Part of a small language model's weights: vocabulary 930, 124M tokens.
Each number is 128 + 24 x the weight over its row's rms, rounded and kept within 0 to 255. Layers, rows and columns count from 0. Numbers have three digits each. The size before them is the row's rms in percent of the matrix's.

# layer 4 attention key, 160x160, rms 0.103, rows 97-105, columns 0-159
069:140134125149137115117155158128130094108165149116120138075170135119126125087126131149131133148129138100125160126113172114129120098165122148125119082136134111124088080121172161092136153168140105146145082095165114113140103143149161079116066116120155081144113151160120155106156157101135082094109135155132099130088130147122166100127141108140133101106113121157146128110111140088095116133133170150093118134101146138148165137097118141127122087140130096105134122130129083080126103091112132
057:105177125101117158112098101142123141111126157155117106137133123137109178123155108115129174096151116147148070128107132095197084127083119125131095161153084129134143151129120130133124130143094110140089137156083093173115130122142126180136145116098095166106145114141139146144085124169135160161162146120110167148130133124169174156183126154124113131149151106107118153129173156129156132141122116106105143100131117147082128114120129116126155116112143109158128113134130150138137142113124181
079:101132123098098083147096114132102155162123112148139125139066117115134113136145074127130115112156123157115093121149138125117103156119155111111115112111161170115128165133128100141111104121113146088144168152124139136144153102142126158101147091118097159122127124116117120125101121124090161145132131139061134137113117090141047161104159138161118136149121128112112108101142141146148123153097127099157121158168135134130140128160104121132139205114143156154110139133100170136155132179165159
076:195137141152148121122157148124129098140163081148107153129117115145110104105088107130112109117169148115113135118110111119164140167145143134116115135156105087140120120113160123109131166129121097132101109084126126142077088103171161095147116137124160140146119166170172068139154156128158136142139133122121107115106158132147174131140165111181110144099168139139152127145148099092148089124147120131081115093110130126138126159093124139136127144150143114134152096153105084089119133106123091
072:135097127179123156144130119150134145133128141121106132134143138100129146149084155098120145105130128118095157140119152100115171099126112170105110107163111135176122085105122127111126098131124188119118136173127097155098125122157142095154101158133142090146131128131131157201133131159150183093114174153182122164112107141116160128137090090136125169120150120103129170135106132110137134075106134140138118146113117095124149125102140117130147106113077087145097127125176133150126125102105115
089:161146148173105191111180126103120119109154124110117139126156132138116110168140194142134128121147134114106121144134112138125132148115141140117156120144114099161109104075158097119157167138160144090121099120157142108139106133088085076141110142108158074166097155122114127137107112128126146099109146122180179129125121163121175096142121121149125118097086117143145139133124153101109128116120128168083119147094115118126130110105104125186128073109101131102128145103128112142122140142099125
073:107110102126098101134103147127102139127118144093094112128134169141162160143102147127134106173172139154156076116147153123158148154161091159138091134179103103141157131103132133097116076148152144160125134125110156183138141115131146145080128132117141088119102096101118145116073160157163146154147120160119120136152088148158173121133111128131134128087148110137099141106148132175134171121121132130132141173147125107141134123163127089125099137142156101141139144132178146143148130165142111
088:154127149118185132125124085106081120135116142097145110120160116123122132150146134173097113129117112133104088087121122149129130170097129150123132160169133173120142113090158125159095139129136154141128119120107145086129111092121133089175109127114088097088107103113112121084134127191131149121117128117136129148180118123123163135134120131127100095126151136124145131134162157072161133115140094097100127143161100116106148127110191101139153115129092121156105174145111124130100153101090098
090:132150138136108116138153126114145134129138177062118141120109104166113090120153179148109085112133098097089121127126136140102152128108158129147156160116119146141113072110149127121130135112151128144107127159141142103135123088128108111125150109113162072154105166093134104119144124139097144155103113125168138115104071104123174126148109131099093149103141120172128156155124109106090126132119106168125132149142150121128133087092161155177127081091098165147118083140139118111135116105103098
# layer 4 attention query, 160x160, rms 0.102, rows 98-105, columns 0-159
086:163114173093083103098140172140143064132150133155107131090178128102148088151149130096124129129084128140146144144073171137091112114127123114141102118129113094142141105165127119140124087160134164141166154133131109098138066141126138120134134206161118121104085137185092128146145137124099138118133149136120115125113101165130130139130116130133151124121163103109157144123139089179146134137081145152136122136144112092122104087145130134113117105132125127117128147163134139106133141132126158
083:135080152058125159085127164148170134102132135137096142148137089124131139129090123143140113090109116172173121118143108133114119138132156141133148150128112093043162135116110126149145127109155123104174118123108124126120129138110143159083168168180134130116141144141133141127114116139099121099146118114134109116122085141149106116153118110119149135135106121139134135176131175179168119129094144145110151140141116140102138108126115125123120127117133110101174086158102112126143129122095206
081:118123109193149107102071136096079138171143153101132098125129113134106202159171115080124102139126143095160149128153106108117112103102133161096128140148144140141180144136127156105143133166121128144133140127146118137130136097124118134146086104095102098117171131113118121107114145111090061128123113115160134124124134076130137103143121171115117151113110145120097116109168179136142100131152116155136114132128106124132153130118192110138111118096108105142128146155127164144133122091126107
084:158107148181118121149095111154099134110155136118182158124125120134150109109161143125132135150135095134134157154106155123119155107160168153111106155100135113168124112102092139137127136151129120097136091110100121128137163104089135164138142089104091147151141121118099129125173147123108120149150090147122154168122141183156132129130115091147114102094127120138130117134121089119128122178149131198099133140112115134136162095139076101166112142108196071102123123111116147125115143133136103
085:138120136164138122181111085149122134138126190119133118132130132098167163114135114127127095152138158122107102068161118181116125129157145178115136129143123130139138132131160137098108115129129108151080120101095154151137140105136132145113125090116101115175152134133146101147149171167133138144130102145159121163126115130140136144169127074167119117110123161118120140123129091072124139163183122129115128142115130145157200110161121171142113089123142136159099158100122157102154136124102126
075:144148155112118095089126109100150144112149111142127138178118136130138101117179104164087172107129137184114122111059153142116113108114112132085144090154135154146138134123125108112135105134076155133144113167146116108121102135112105099142147117153115136091133094126120121150125128095171116095126123133083139130128141118124177096104117131143134117151091146120155096096139131091094129108123111167135155124117123060104127129120135127151117121138146091185161113111104142093091139114184108
081:131131128141141115124089100118129137109132154094123107143140102106187182124094114099144160147113118154109110125097086104116131163148161142154124100114127095130114105103140123134147127134134153150094115108048122185125164154135136121159144133144088096160123149132115106119127149076107149110156111101135123102127094144135099148130144121112143137142122173138124143131151162142103146080108098148193095151109121139113138130180126163141109133166144171164116149127141136143181139122100118
091:105133093118091110148156104113095127145155123134092122124152187115166161123100138126116160129140164080135081133139143136094122105125125129138143113176140170161101157170111129108134139128087156124142123122123117115128171103110122090109117126133108122121126114131150106128115144177169101121142122088138138113137122121128175113136182079182156073116103157125099155163118101107115150153153112111115119157122125124086144137140126153172123115174138113147106163123158131070111122099126141